{
  "vocab_size": 32000,
  "bias": "none",
  "init_std_qkv": 0.0435,
  "batch_tokens": 65536,
  "train_tokens": 393800000
}
Each number is 500 + 40 x the weight over the matrix's rms, rounded and kept within 0 to 999. Layers, rows and columns count from 0. Numbers have three digits each.

# down: layer 4 MLP down (transposed), 256x96, rms 0.166, rows 130-175, columns 0-95
# gate: layer 4 MLP gate, 256x96, rms 0.189, rows 131-176, columns 0-95
# up: layer 4 MLP up, 256x96, rms 0.169, rows 131-176, columns 0-95
down130:517511459480486464516478482546462513489542542453476480493538508470530465476471526536468519508515496532518473570520472491519484516532586452511526411523513514519508497437543499469486479494530405473435469514556504551457554464531528585500515507543520492417482475543574522524521504522493437487
gate131:473537486483491414512474474500474483533588446519538502526438580520539533481482520531573515491542490515452496536507552468495446477525470484509496531559561451462523444435510499550547494571501496495547549481501556616513502542439478445531471485543514505506580455431467528455498475443460528467
up131:479519488476492603532486502482483520461472585519509478436504426498492563486416533526516447494599484434488543521486476454487434517577538546537467471456475596483496490541486497533519467490492484522521559534524499542434461512524486457524479455532511473473456505461563526490532524557473505496
down131:487473514473522529497415474525492475454523426498487629507448447389541458505434504492442524498499542532507441506514465509499471531498503519527512587554553506472455546478478467522490520515506567500510470566509470530532644519472478476550505470539514507452525528482521502494520492561516442570
gate132:481520504501524518545495517529513514520506491487457532480496515492457518471494507504458453468516495566516488542490513451483511503526517524495491480495589532505517504537496484511533484555484519497499457480421556574510481553452536506496495562473432481449517476519486469481590522565487523520
up132:480485518433541474482453536502473500484488522474536540497457486503557487530506483507531510463462493500480506505521395583496487493455540521462435492544519475480522543529451508551468492462500504510512504523511516396487495525518531469535468497468515447523521457497545493523498489447445455486
down132:532505487448556467455493495499534499520513571497511453508493520499562551529462479540518554517476441520534503572529485527521486479518506425532463459494498543461496491504500465519548449451448496569508500519468501487484502445498473467517480484450451508477572561517494527479468495496427519535
gate133:525522453490477470512474502509481470481479472572572527501485490493494452451526498430534449493462516489505516469539620490502548538499411454517496519508449521496503574473525605477481480534474468506506578484474488551580513450475481536454524447504476596510444461510514518487479516531548516507
up133:546532458561531496557524540532540527483486533516509507490565506482433526511507552493510472526526562479459487505445545498401546504477511493556476500449472528531415509429462504477476498520399518458509521519488467549507530518527494485562480547549607500492470506526487587451516528546557489540
down133:488527505551467506487474545476452498505488492447493502615482443493548497517573469495409535507491530490552453543425545482552467455524464518475489554383510513548569544495519539508444522480483508501506543493525441501455587548531493466523510503494541492575479485509536517397569493532505457464
gate134:526512495533475431473481535511552508590560440553546499453488497536438476413442457555546494555504468452521560504553448497511518494502504431420503640492525478486531540480584507547453460426575525486462479538530442498531527499497507496501498577502516439505512540565508555490561497499443530506
up134:446533588472538438452546533481485503480532519429463488514491459535505550502478523474458536521544457479475510531508579494455497512507451493555532500449519485393535550459542518451509462471473492374513479530545479530495454503565467548465539497521568529611497569513512453483579518532503427530
down134:503535490427512524541502492528502498432507464492476458528408524482563503490474524457470548425583480478400530495544538599493477485475425549512471527508477529456456472551484486547510524580472484530588420495513539545432576549522589607448496478565495528552507466516548425455517508499502525371
gate135:498531559445494457504536523455477508542536572477511525470498530485465521482537479450455486528419477514485456490554540496526543502544499441580471512460498486516461486482459433480523559537494511498483505481471506424519506555481481493480520417508437507580461536531449479579525501515500536443
up135:467520478526508500557519507495523487411450451522426507487489471514592448457469453525534471514523508504462521475472540549516525539464493517478500493459456476548517540444554530477459507546454501551475491495505500576513479451527443535551533533525496493436491410475512481509465503550513497485
down135:489489492445509552507387495441562579509542487476475519414496577470463525523568549538568465471487535541543497482512503585482507491513512555544541576529505529486509470482498479493538517511470497498517530532506529505533485502476526485539514521485519497456447467499496453502445528460554487506
gate136:479482555508465502534478500469459504508477509520417534468485437554495464478550463481526478536532469492551559424525569554608530480471464474499491526525529495524540500487501479514505465541571421530490525484521523508545437460417507554530502489461457511539508496439548506431501531507549472542
up136:517477464534523453578492485444488482456473479465489502473449420460400500509448498471564513463489480559514510483443473492499477531431468475503519532506571531530471549523504483478466522419512441596482476507468528614500474418511520488496502570482484468462449545427542524507532496484465449510
down136:439488599483510466479448529487464513536525543497511535420489436520528463438521529496499495517477491479552546493583482476507539505576533535524525529469489489561519420534532452528494496607603446447459518532566448558479551513477520457573506542482452554505496481538499537496517508516538546532
gate137:493576544487463500479523534483453513596483527487487506489481479523537509508574497522526469581502477585419493479531489555573515629513512482559439510589518565491535490486465510528545515467445521500488556513484480403500514525509459504499518583570519525495452538482465562494517520431460517519
up137:516510477515478485501532507461386467564526485477495491479507488461484536528558590532531487539433482549512517499437493448514440518554551533522471452585517485471546485576518563558513516470465466495438516555477444450475539492491479518493533534496504538503517497540450477484512497494526482535
down137:510509422444563500521518476485530496443530487469505542514568469467498488507494543524486496477513475547497514512400516489524509463505436561433519485505517404500536468515469506411595508512582467526507478520484558614551461472484509577481515528509515535473618443536483483520473522582562523454
gate138:506486467542500432520483494533570525498467541549554488429449444520417459454536511529475479484454599512485464527548455520414519476439451483498537578496565512549492504467499436562465501472541494467499472490501500545557502518531518442542511428501493546455527530462526439510516523530571570547
up138:466456513513482497514502423479551465436415500522539521421503425520434509495494539524460502450447507481531492506474533557437492476416487550519494507480531502463496509467484548476458451565472518501489453568536553573509456510550497533512487511491503532557551485486561375494465466571518552589
down138:538477548474505506516487509442469502480540433464524493524491525487513521601518523474521478470516442478496502475510496535516550456544472505547493388486482469469514514552502545450476544577491525523484507537498576518452544500494457514500499509506474515570547466549485500522495494477500489400
gate139:424534495485497399519521510466560472541495499507526495436529464469394483479428564495466427432421492488449490515502570497481457453517456497495426458524512509455500583495515558504529468503494508459466563542507478503497535506482442489466531441510503424471582466476493447431531468447449540504
up139:481516482479575519406461438462505492593508490539520513497518540543527550545502527485513531478423468547551533535470437483497474502490478512514451502511513482428507482578514578533565462563519582464490438453531450503533448482586482483563473516483575453464538546496526517503532540459493554522
down139:494500488516561419510501436499514447448537519458494424516562503492469439560559536514455557560449450559466485567550460438524556571475499486540498519493519519469504476506546407546485495478536495488488511528548474477563608495482547576459614482524464542433538509502546485517491550441565610450
gate140:557515533491491533474518516493495518497505464495455566479537520525461490533520499438460454490556468538426477520504507504450492495502500518522457483539524465470473471387523632470490544509493477588587519533489491530493513490512488506562553530549477436497517483558530466481532493594450523480
up140:403515552513452564542512522475459461557499457458496466513557497446507495510458539439499517507518457541486538473504587466432523515526473517507452513520548431527532566432472542516486462436435476475539480486480458514533541484522576531487475564531530502468474562448538515498467521498481460486
down140:549463405460487499434593489504464496487535534436487547468401446519529469505510433448470515445447478468476501543482453492494514467524544464479440504442471515463495514519516514517507477474474501576489502513543471534443513511475496504467504406573535501514489485540446588532485523476480478497
gate141:472492503502509489519487471528472490487473493525451472524495520553568462512509483545494508519541513526510482472554489490525415515478497556481550502542520474498552494493497579480527461516547472485486539486500514457497493473464546506479514455489468502478551522473471476518508516475531523551
up141:530483489508535479470488495487532490482471454476485505543483478545511523497494473472563577495515437482478483489509451453529439525474523522465554508456499527480473515514521487514506530449504479502479528510524475502499469493553536492427511537478505534471499508468491439530469559502551488512
down141:533501489508504476529556503533427493515522504461493458463509518523493481495516493453466453480545483468549478516495479472486529483478524470553460539496523507544459493518484485471437529570533484502529544512472475538549471479475494511548514473506502501540452546528488534509496533459574535549
gate142:549508563427417525518520505508567507564485451533559502482452515545468556471500464492518448537476506498455610457561463476536507540494456511488476505518503474572481480503569478534497578484429543460484491463508450476518459440466529495543507574543474445505532579484434538510523535507455508485
up142:581488492425467532524513446503498468502493437505567482536482485457474549511460508480522459487508528454499592487458489415469535507547460538486529460483404402537427431518549546508458568506479457456466439581526475504491413423467593540532521434478467411479513546554489595541535497564506506486
down142:503465456525571515548461506502458566433483502467473625511549477448539470505584528511455440499511555543497394535375531488529458453518534471444519603464413530445521453501419543473542461537558471503519551540488504506535578526505455473492466487459466493536453445563528474506455476506589483392
gate143:461511456493521558450453546460462505453488549463572465472525496522575495467495484520481518542533455476485527530530499539582491512499528469500492504512470460385526526471536530497484428469516548472477495473529474459522439498452509518388532450581496488532500454453468512450483496477460478523
up143:457528532493466536522483516554482487491473572496594518484523435439463511507486515519530612512514486541528536422567493487506500527511462547512498508518529552559520512542513533472555425506512466549514512546454473457488544414451459513487494517481490566476540478505567501478477503506439444501
down143:527423494419492502475530506478521499490566496486461512567453500416515446479445464522433473515562487506469543465409529509445533532521443543438388537526539448499433543508513537539514545529537520525524536493453497514503449522494463524513533496505554512485551458476458500495469565560479465437
gate144:503513500540522521501532510480523462518517459569403516479452453524502483493606504501477470459467490473429580455518559545494566443483398523477540476552495445479534442462563480524459475508502475537558452454541472488546501489599521448459551475540456426530502473571400521442530474427491514588
up144:514463485481526544505545559517534499468471402537510534486553504513483531488523429467509516529516587510414494396470637543506566490461492530501461486495469449489445486489545552524502515445414467514453504519480459566529452533473520520497606543534547487523444519475530477559479548551550442475
down144:426558453448444521489436496564481642484501520500556602555502558455534462451524492532478521534508405514486504433525535463516457495519562553573466570501527521485547466513470488494500494517483555521497503515533492560522468457527411468528556449473430583517517523517535529492497445440490432496
gate145:453561554493464523569455503527539576502542513525435475520454465548458537475496472477516473549526515620435515476549562486500506533492527436576486515562512493515508518510557520554555440506503519471500501513502521389488490450461509498428502521617504450490497495466516525515518591463468457593
up145:507507497498517510492456476557524533440572473498488519568471402516440508519460519459520493493550523484515456499478534428467487491567575462567475484530486441458488527524512546547552382508529469424455468534562551423485505428498535491445453549540531527471534523447557548481489534495477419529
down145:510443480519525519454460514489502403498559477529540515519549526488492481564541459508457519467473472440636539560489490520537541491553505515508560461453520501500467475513495470461428510535554448516500498486436434536512599516538544535564513476464504506536476507554574482466452465590484488397
gate146:525517436503473424513437397564509511438471529500517506505508464475427490524550556471533509559535596530470520520574543528461482573450534478503492528608469518510485530447521481578471506556454537534462475508507540510545510422409517492512455440438490571491521489512560491506525534474459469535
up146:496483519532437461530478426470462471484551437435495476569517453515521531534556553523482477550472510473543537552501550430562490489512563466512483476496473466481483511525497504502461473528462507488509499459543479472549485473514508458551507497481493574513621428539526472533476508499540439536
down146:469508489571480540497472439554470501497570506452542417514604466443455502521455481484517506448480527446541532460528484496514494500515478467493557546505525468571483495478522534518562509486455529483539466530426478459531507435551467549486548556461506476509493492513475511530563461523535506390
gate147:569508547527447494510520525555483539491500534483480500520463469427509497464538503498546586534481456505470532508532473447590470518470573534477517511540497549526483481518518511511538530513514542508470587409503456500457556549441511474575494539468533544457432593594550635531529506493462573461
up147:453469504516516556534524488482494456551557521475540516538554521574517489505548422473497465532498478574545496491507609554507494508507450488527420476521462463423560549623490486498507492470441398489475469566417516499532491455500490519534510499463452475485496470506462457476585479440486550567
down147:526531447427526487525492427418468509515526495434565452558489459519518551551512487568548512456534548512539492496495535560456513525455435395469499569617524490522460515475498524460495470434519463524512440527414538522551468476476602463508468538501520517468494524436472515422528526449532510623
gate148:486476483500478567557485518539514500524522480462533482471550508558427518520552506544498492511496535584545458534477492526491486572501480475516435510524510456552526488550495540483461592549377600458581425479465494473491470460499457483550451532543504446427543516448510537428395453480480477510
up148:497526526478499519496502514477453538521479602510422531527428508493509528405481576504490516509533610454536515519459534475430512519534535521439510513510510536486550464547415445516480518480540523447504466486588599531481519525423468441485551476460525482475485503487585505437458484585583575507
down148:538480478531472507529634509502488498508512540493490527436528505482453536554521530547592521507561467546467512510518519473554528558517518443547484465527482453544499443552412511485485536543511523458506447511460474506639398421529451545606450543525514489475500512447478576474400493473483490534
gate149:479495553433520427532548519486552535524522538504473516510479467492424562501510525539421514484404518491508511469559506504456553461489492454475525512543505555507528511475539457543477576513520473525481498470497492498474481497463474506501579465461483524585470495569510480568544443512471517503
up149:497477520510483466507487515529477495491524514493492491482488531501502447463490510437567508556498481445519557580517594495566487490537562529494519517478475546496505558554501452455527490444474477490586514467488513496515458486499464503508400476502522518504464473524527497494476532517496494549
down149:457583495465499447519530468455483521527521482510481470495466526481501494480570573524526514525488492488477499499525518498450496495499486503528486557489500444439524513502476543468512491480520470493514507457584453397571455548472453525541428498458476515470533547473512491462481499536557523446
gate150:463521417509435420525482506544480574580525455520472481572529605530516404506494422481459545494509494528514520505482463461456558483492512519521539524471508481495526564519480431558489512500550562472497461516470438567512499463565494477437541567533507543522521562522467466485548504477482458487
up150:453492482491542521440529545510447500438487504520473471611504491494453523476493558604571465491521495414550534603483520515519497493483541506541463528491413520416501542534539487495494438474538474564525470536510500376502520455482539426505453467530510479499585484433497519485554485515496505521
down150:487472477463546455532419464503454525566568593581511464502542417544446576543498447409495542520546470538502498435509437534541454484553566480487510502490487594515498515441503554560522462511482500485499426521513440386542558475537538509521478499550490519521527496561461464495507412514506553508
gate151:520480488531477597481510471490496513462471567507518469503429469524395474429483589511534532570493549486536471492503549502500468473399502481510552492489494542545537425511558561525504461552490542495510462489528478475478486473477496514523507485490538478516476500512573486541529544566505441507
up151:490549485488494462463485479524465521550474511493496476415502454434453495442517512542537530530567476504489504565479509500436463500555484450526490517472642457503505542484548467459500429523514525455544498531536522565499485482440564520449407503488508471520431576545465555452499518450492499575
down151:511512518483476468493533502479576518447500450494515510515460605472461454495463508553479506535525572506530450442446452524522563433418552475477494496543519541552567451478524482494443459548506540501523559485398470428450546541534584478592482514521512564518575468559538534526520527555505495457
gate152:552517487498454530577500516496555540509511520538547514539480465520472463529484332542483553466466475506489477372540586506537540499515530495434528501471569506534507474506472517467569521558496524596463421486469462501555486468538550466511512486506454503503590427494523578493491510436574562525
up152:536499470507470549491525465501511489469447491471522479532511530441489524529495537538523474494528617568501471508533462536492457522457527441546489495503455463549441414543488394506495561541458492563439504423465513531489519417473533474484524424528447454390446450442453513522506483544495519476
down152:511531494517457459467464512470587509511518465501495525511491521540509470514488464553442476514448477466544590456517496405495540472560576502455492409438584484535545508482491554564530530541472508519452489455457551455519381473484554447556507554506473513501607489530513532462530460513522546568
gate153:455574465503554551554498438539494516554456454491507439497494436531416527493550428510464464411516480517474559529482478520528528529473531501467448524512530445617510544538529470508557546517531463466479545632496543559457452497524492502537564491455474475496480558419514514431528481544433497548
up153:547463471548524462512512442470599494549591558463427527463575479458504490536476533380466508481446522501441507529434472505517592478539446447483413545509490453561480545569471467536535485502509527497494488519480508480499484452525458485549410553510450485459488516484435502555458519517517492477
down153:491552446533509494511471532556515518449462539491527495482509432502460468445590406510528514387531510572500552486540618461413454433498524562499548455572550492517484498475496501521501487476514491460514526519475543521521495499508492542464554467494548431538461454506550490562619433515478490521
gate154:472512491451558458491522527442478509523492540512465517455543497530533509549484454491548540497551526505497503614629524494555464500491523498520472518523500556523569538496455503529572514483485456524512544550490505492486488497449507486465460419513516574495508422468482523470543484483490503503
up154:535517510468501426447538493464520475522451493449461500576456411456481494481448493528529525528483402558476545503464567394376494484531547488494451509528480425487520469505479482570501500495528527508502476541489494493499550539467533461442538508469497497508531566445510516455528534490496472510
down154:476501477541542490470449476476520458512558524493510439524496492500534496515424484519461444540579486465482548510549599507495485564441524581532429491505485463538525542566443552500561437493411533491489611558421480511534484493504511528460524517540529487553557469577499509504506480490476512485
gate155:512574569436425534610472537527427571512498499498465495468394512567508536466533440470440482537559503484392521473487535501485499523467479475489530527488447503552509523524586516490502473519545488511548506540540447563502496465513509523516439434558532552567556498497481521472489608506462493527
up155:449495472482517517504560523460577486518477520501558504484577535495454515507497527510518538535469558583540483497566471563511461534495508475512488514511537532464526479457444442527477507501485538494465501512408520422506528548485492464472561556495480468496449437502509483510512456516524524524
down155:445535613481496545521466516542456539517502457529463528531414484570512496471563489468458499505539506448397490579500451497450493496439462523495501571516497446476478468490546473490508461531524502493541483490575478495509414484480493524474466462584480519554521476543483500477509563547526489560
gate156:458466478537505475527501508524475529482535536555450502511497537495479456460482496466474497484481513494473463501489468490512477488508493474492497479515614436455517497540533520510461456420464488490542514526504543483474501518474532486558454514552467508461479489510527510529479512571464490487
up156:496507502557474512465464499506497474519486468494493506503548458518507500495481479510533472476510491516532504559532476561541491504526495542430500511527492484553427531532451483502493437535489540466546478543474493574469454553541505505518483507477553473494482520465507456477467513414451496515
down156:493495518500475476535463467530558494486493544441516489508433539535522492506457519484488520534464485492461564548483482521484513521457479485478502458500501480534486566459501476515547550549483506537567453518477510515460487481503442508523537481498503515499480488509571413513533520480496486465
gate157:544458489513513507451476529567528452489440496536471542531502548461436464485491506508465481511491545416521472487483568519416544494513542499584498495568459474516509535512496487499484497446499554524480456480562420535550456515477528468527502433497516549489526527491471517439539485497559434567
up157:457513423455540491553561541403464515461547554451561463444526460487543523465485469497522493486507448529534516504540424466572464481460522546424494487454528532463488453491481534493507478515467422514541501490477531483517494511503516541476503542522496496529478449440529555543425486522452531437
down157:493540469533448521487462542529494562455481468576524511529483529456491500421526456543517462487495498503484478507534529498497491521469531461524477567476479482538503478528478555486523508514488498486492502500532471550507505529480476522515490441488470499485466516448501491520492559526503504619
gate158:513515537489449500520461488550451515481542440453469485502507595517494477460474475483516519535492442588512477446471473495457493543468515497545480549544441455518583454532540536506513507507583563500537505498474559477485549482585528468410429461478518515492555493505573461421498493474454518508
up158:484527555509521573490509459501499572482518543534553502446466493473498493482424476566447468522481437446476419558539534484535536539466589442534512538523454393488454466514561491525531528562533459480517469528452580442476556516554606489467486428472513505490511398513532570524418530428527542509
down158:496472461555451518502465549518419562459528460479589527516465498503453558473471480489491460577518439464506500492540445481433542464426512514536539460446539493450455443449506541541477538552536509536610448459518547515418543564570498496527498466432549500468512514478552422421537525507537512449
gate159:432491501511511516562496456501531472484477491493404496444481504471518555517509460451513535559560581508511476541536498485432543516486484485530471513475493478511532521532556567481515504449522455513491545524479559518480489455511525448490464628508504507553443487474487543475457471558405480571
up159:508532509503494376529547482552476534515453445482444496580578490481545505504520529508498462492452540411492498574517562423491438509514426481423514503515511485511495497487580466547562526601484495500494477573495606503444556545527518484473516451445463608486459477400528533550518511560504475449
down159:473490485435537524502401491532488509482462549457587463479547442504525510516492571495478538497524439474475407520522493503498463440506485470422571605456484502464584540583499495450561492468487499473539474529469543510537542525477545510427550436487452581507539509483463455501449515470491393599
gate160:475520533448449471511509544515484543512457557492503543471528453543441523418527520491498515478512537521530487511461487546507553508490461494538531499547544497583491537532530487548503534484480480454489458518455479556471523429532520506497437460591494487441540531528499524420599484453506487501
up160:590487492483560468582493490504530534482520479571455499477462589512526421555533512518561510475486509513493497494513474501445471449477567544478539514562492506549481511569476468519465559513543536554472510516499463511529477509501494495510430475537496479537472436530453490497503431511516456515
down160:515482519508490482498456433458490425554485533538421547516510566477462513472500480514509502486468432520503550525513487509489523566515447523497499427516489490490449540587493498591548504434520532495450460512471554504516438483488497477453473549481548532427498490513429526470551541497506483555
gate161:518536529496437416571517525520573539505480552529450480504505428490465486540605506535483558481417539504515564481513430577537518494501429521489508500621510560507511527422540438473516581524469484484491517473528446525485463451518477515506540497561502436469452519533484474518508542434522503517
up161:442499575444563551542489559541536527493568543511547472473489516529469501500421503576540498510478469514559429535469578446523471436451504452442543510489472528477522591571522537506457547433502471511525529490495459492486502486539408475498486491499512467521465513652512443513511475477435490545
down161:431605445468522479574452455497462506534565422523493466526518507531494394392585450510477485475489488539498486494493451513486574534436466501481486454472476461516533552491525496429545480472500447515532585460545484463492546462516519478594476427566527542494466508531522514457496495523461548490
gate162:544506514476364492481508504493551534517461449557452478533481465476497465469449530504514514480469564501472456499611425461420501591514561458479521519442488558513496524459468415522452539490542539511505515487482471533506488451409586516568479494522500483532513497492491516500566500551511572463
up162:550498457529508518443495487546476484476466516561487504492503559457482506495532521429502498506501497578479508489450472513549401608536487504502524487493497565526527427460536528458503549505532501517401501534464475513528524517542531515575582525486511462541504574433568438525542545478462509430
down162:489528469532398521452516549484490611575472541526466599527457520495513530594546565502516432490548492474433474494455480476496454475563553493538528462532441489441503500426468525504484558508478441566494559531508571540466507504515520538511478461579499476562499523459474434494533502475515557422
gate163:636511516502457475461501477497450529526532495488561489588538469502549545555508561493497474520514490599493438488507489498494431535453500467484575523545499545561555447513553543463515489563488506478499515545440510448474512569507482470493522441455520524471542488587517511421596496498455514512
up163:533526494459538551522460502436566543513550543490524513475444524527549445493432531445535560518494451499544484443536470533528439475492511503500596504550463491502531520618549526504500496485461504490592467515466506510497528455506496470513472512459536398435450546582547537514511459532520602486
down163:535530490506570521405576543453543498469480466568506556543454456518488526480530588495487514450463471459501487424546532536566541474568504475528464552453569523458489459493448488515521525474460497483433481566558509480489611464527439473494530485474543437511488505454495466495513519513523553574
gate164:544551494390488440521443528566499636536533487478506500467575467510524502512493478517519523469471431478488576480425535426517474535494524456549468574508451464518476523545580510498555530518546493530535535533534553523515507413428548531437516495530446482535509524478470520528471558405383526463
up164:504577544398454560522415501557471590568515492526482498509481464601552516575452487548480481505518464418457584494486505485546454587484517466522505604526541475452470444459569504491522533506459549557559534543550517522532518429503486543480492437520485445561551532455519509514464574474419490468
down164:487463473540502499505663468462497391516472524535505471496496493451468522489454485501496514513485541486549465492496488520478513480519527490501484330472491503485537487505482500535488514484523461474503493497519502502458475505517514475498473504434495516501488449468486487471513474479517512493
gate165:511494536540500523464461506523454530534570523512514509550491515504549534476592432537542539525496511499518529463491506524464519565511495460575529547515550504563560456528522444511476498481451503492519529488497499489519493520490471518476570512569542488532483492505516553494467493462537532530
up165:530511504463511559529519547568506514496495430440530468477515512497479526546484445471429480445525547517497433473528479505483531521438495482527449493455532498510402470479509533488515465521485462519513497486467440481500524483499479474513495509489542518506506525432546484517522471470504482423
down165:497495565494478565499511457522505572481545443480466536467470526503540457506471504500433464512513523505480553498484487499500477511500492497521543544491514489464510503549537513458502469540485470491471492535536419497490468521501513530531453476517576550494537471477529513489536423479502490533
gate166:461523501543514461463519496500476515527582506535537512513434578550491512476500510592527534522575504445441565508513507548552546488558456500544497558488466544491537530469557406547459529532482502485558487444507497546470438535537520447423458530509505473523496529547424521479460485475528466556
up166:488493446493475458501495556474482521475502553519541482417498498494495509479594507457492458518445479559509523405432560524489488497500501500530512508595548517488534477456485474476503425540502474456461472567493492592505500479533553583499470509529504478493493513459508483482506556548464460511
down166:505511481545468479426455523451495544485475565495501479483530559499488589515556519541447479566473504522497491468486471506529503394478498538521449494575478463502508493478462403515450448489524492506520548451490543554482420518556481496474533477487465498541524557432482422504537494450502510596
gate167:470475519486481388465499527595521534504494574556423482461488517525450523385474496477525510523417574500429562620547410487579423483520473512499541520496443549482580529476520426541452533550472531446502523462506435513457457491534442475482486477477499469517443560496517495456499464539479528510
up167:531502503444466474477497515458457510513434571521545499462446402463448471517473542502561512433545504507459491575585377493605465451424547522459530528538477590517460578513502487537459529484454496469498530544467461511477475472481495488516508443537551523501468560515547501507470470478476511504
down167:539438538472470451484533465521564511468577558484471443475491505532462462464457545435553444523475447548439517560495443425530514485477566436500523484417470488431583539553471468574443446523494508437480548425573529459428515488396487478458516442483566502479461490504497527485430463617495458500
gate168:514467489566493472572455470560569497500438512517506495471485485572464460504525488498507437460466555533473559552545431490504517482454380524445552519454575493526508528487515466561510511482504560492564489484577447508630451506478457538611548471494459478488504518530392495529509505476507586495
up168:488403497592482461505414400496524417431409453499469551539467485490499447515514491450437441392493529474556528542473433454525521430483463621475573500432553477518484475515493420583475509517490508477581460466597491523618420574488497618583579424440442480513508474569384469519542442551552587462
down168:495558504465514543459577515452441565514569497508488495526529504400499518498543508543536494561601474504506492454474533541510484562528587490539417357561467509464515475503481522479505533481479451476472508559420506476369523483480510467442478502519508513514480489482579482466501520533510495445
gate169:472518471467503498584500447504453431470523440496481513534564534525482572510483480448478519491520481521480550528509698480516567500495454518505534515509456457571507501484524450506529529495481569471502483528496492511502547497505482483460575536580427520500459467512451448502476514455513480542
up169:465477537533552584463537519473595506499601476479441486478515478542534549545460479495464522453542466409514490481552511479439499462478479433544431519427431477516491479518476528461549541487487516561554499512446501496462483479570405519539507508564478470522472546491531535534450466550548454512
down169:481558489491428483451420547476417529495532479507495590447445468439562432440540557572432547509418484505478548460496498471473439429551558534571483498547546520407564499512450454464536549475448475468519494512509527555443513513446474494519528460501533503500483525570502540491572498489526513497
gate170:493469483537490487543452470567517518488472551555462467510483476471494492506471569516488492535492493526434517459526471511404491503462505535505497523548523538510478485564468535485517468525583506523522550509429496505484501456419492468486428418485518524516457545483522565407480534556531540474
up170:541485493499546534499512487530435470509502504470500503492463506509546525532550500455556545538565522454527488527468513502535452493476568481550574490491549526570540543502592548487444528461444451516480486520549462506494458491434499489569463544505440473492430474545492523508517500499524459524
down170:471528516508508480473483461525506474492488518485541525502504466449523486564457472496498511528550532476530501528470577471571521576496455509551474593549561492563488501498434470528481519503490495521439538485472457494541490529410512432441467541523450476525484516451498528443489485491532556575
gate171:488543433455540486522512531500479502519478451564404453544482583511517438406456487504492459472483608528531498542542543514514482571531521437553502510525542487538525485583444467563490523485506561495581568546457456527511526443478457494447493467524512491451467537486553494442451528413560527432
up171:524423476470536502495558458467494432448517543490566518547498490484538529469499521448498486423519529573489459460550529524449577488557443486453467447477414516548499464607530533492529473481491532395470527535464462535466536539424546509513521503432463481554479423518461440490434521487479517436
down171:508567583427500519572372514442500503440485491459571501446470535551496502533485536465485494486503478493487435433477439422465518482484467506513533573567492490566464478393466516499498494553493451491513503472453455509615479561485443538520454536478516487545529485468519548533483520486426392510
gate172:532534517541510408511499530499439484471453527460469502555485488540440450498500426543503495529478488461499506521539552515521499502483556539403515505524493442499495502534510490513486598529463476514503501491483500543501473461478554455509511600499514511478515504552481513410499487514542493517
up172:492473461432471480469505484543534542532483512523516525522522507492499520488514522496539515455441517536520416515537543484475515557475469420596531470471497463503545471449482429501514394484508524455566505463520535459562530525465503484506435446489476531531540450471503525543482516492484490518
down172:586479440538501465529486499460503504515504516448376419508492529575479511497472473461508498457557574484499508503523567486511492466531505487483527499458494477512519419485512474502492500456436512449520486496407497470495540475545466516566519494481522444518466464490500453484502515450523547532
gate173:523508548415455522465452502526475541499485499522504528537524500490502525518509452529534494518475523542478472492549428490469432489541508479528538484509528513516530553455472543513539504494528520504497530546458485486500492510437497477497452406476502474433510463546546513545531471494432476499
up173:440474561502539518517504515502509541515519523541552500485482465441533507450536438521565496470553543543526476539483465505442569478490499468468444531506513553425495487432493487459476475521496470451515480503497482493523481502497539520452446539461471556487542487481487537587547484477513510533
down173:532504507520487465509583443526511468533551522460541569497465473501472526542460512560492482523513519518507512510471531503443456524541474491505451422525494513515540528494484453466539545510478493530532516463465529467562465533449559493481452536550445536416539534514515495475546511519453446483
gate174:463528536412495500592488477528535524449503495600482516457484436557553505513478597494455536501360480496504557498500540522571458479442431533551533530521557550430599545421530557454473459511472518459508510528504466533504529545510463474427517463520535455578539532519554495441596514513474549520
up174:534483450459436485514503534570446527421509503493473509510485493556509483495427561528483600482486444528447471495444594500565516534488398553522468488546483532546571475458535494449499477554505537449427518409502464525503513552448498490476514515578564465517511525512455479486456566495532485448
down174:474524465486489488496418391522514512512455492534485572469558433448463414519503430516515470537533520532485531483420540449443501510474498516465491381472527460568449521466485550502456520451479522535401505511516481465526511415480510498502472498522491511466523463488488635526481526513492408378
gate175:469565456492490460535498491557529450521522448459567440558438507563467578434469521508507516484472575516474510544502531545502527507520536527531485494452518485465513533514507501511506448499388524487584518520494450551513503477528511452472439518542519500445474532563452435436492522529443596480
up175:518485519467471439503464530492479495536458487566447507561466532541529479509489511518550502543489486545485573562517479492567411542457481472453538524486471489500501452532540488500589565478533501485467510501532495476531513519547522535442489495467460531493470443391584486537496529464509493443
down175:445448437562510482488572472591568515522464517510589408555504562539463497460445431533565471495512487545465480526520527516482487475519504428531604452606529512482478486539516474528618478472475494471528489498511495496393545467502507492510460461520513496514511533454466495520528481499503521460
gate176:554537484515517522511513463497431493471422551569445484526527538496501579525479489480516493482518527533459441472531491457500453520472461481556487506535493536545483467449435505449449529473528517526561516467499446472555513471525519465506482511520492533488534596436503519479483467523480553457
up176:460566508488524549529488500540445497459490481544499529391518492554483506453512488486474488547467547554504508451440525493500553519514524466501513473467465460489539482462500525496484500479462479429537521503452507458473530532467502492505468520519486390458576493553478556537503501522487544519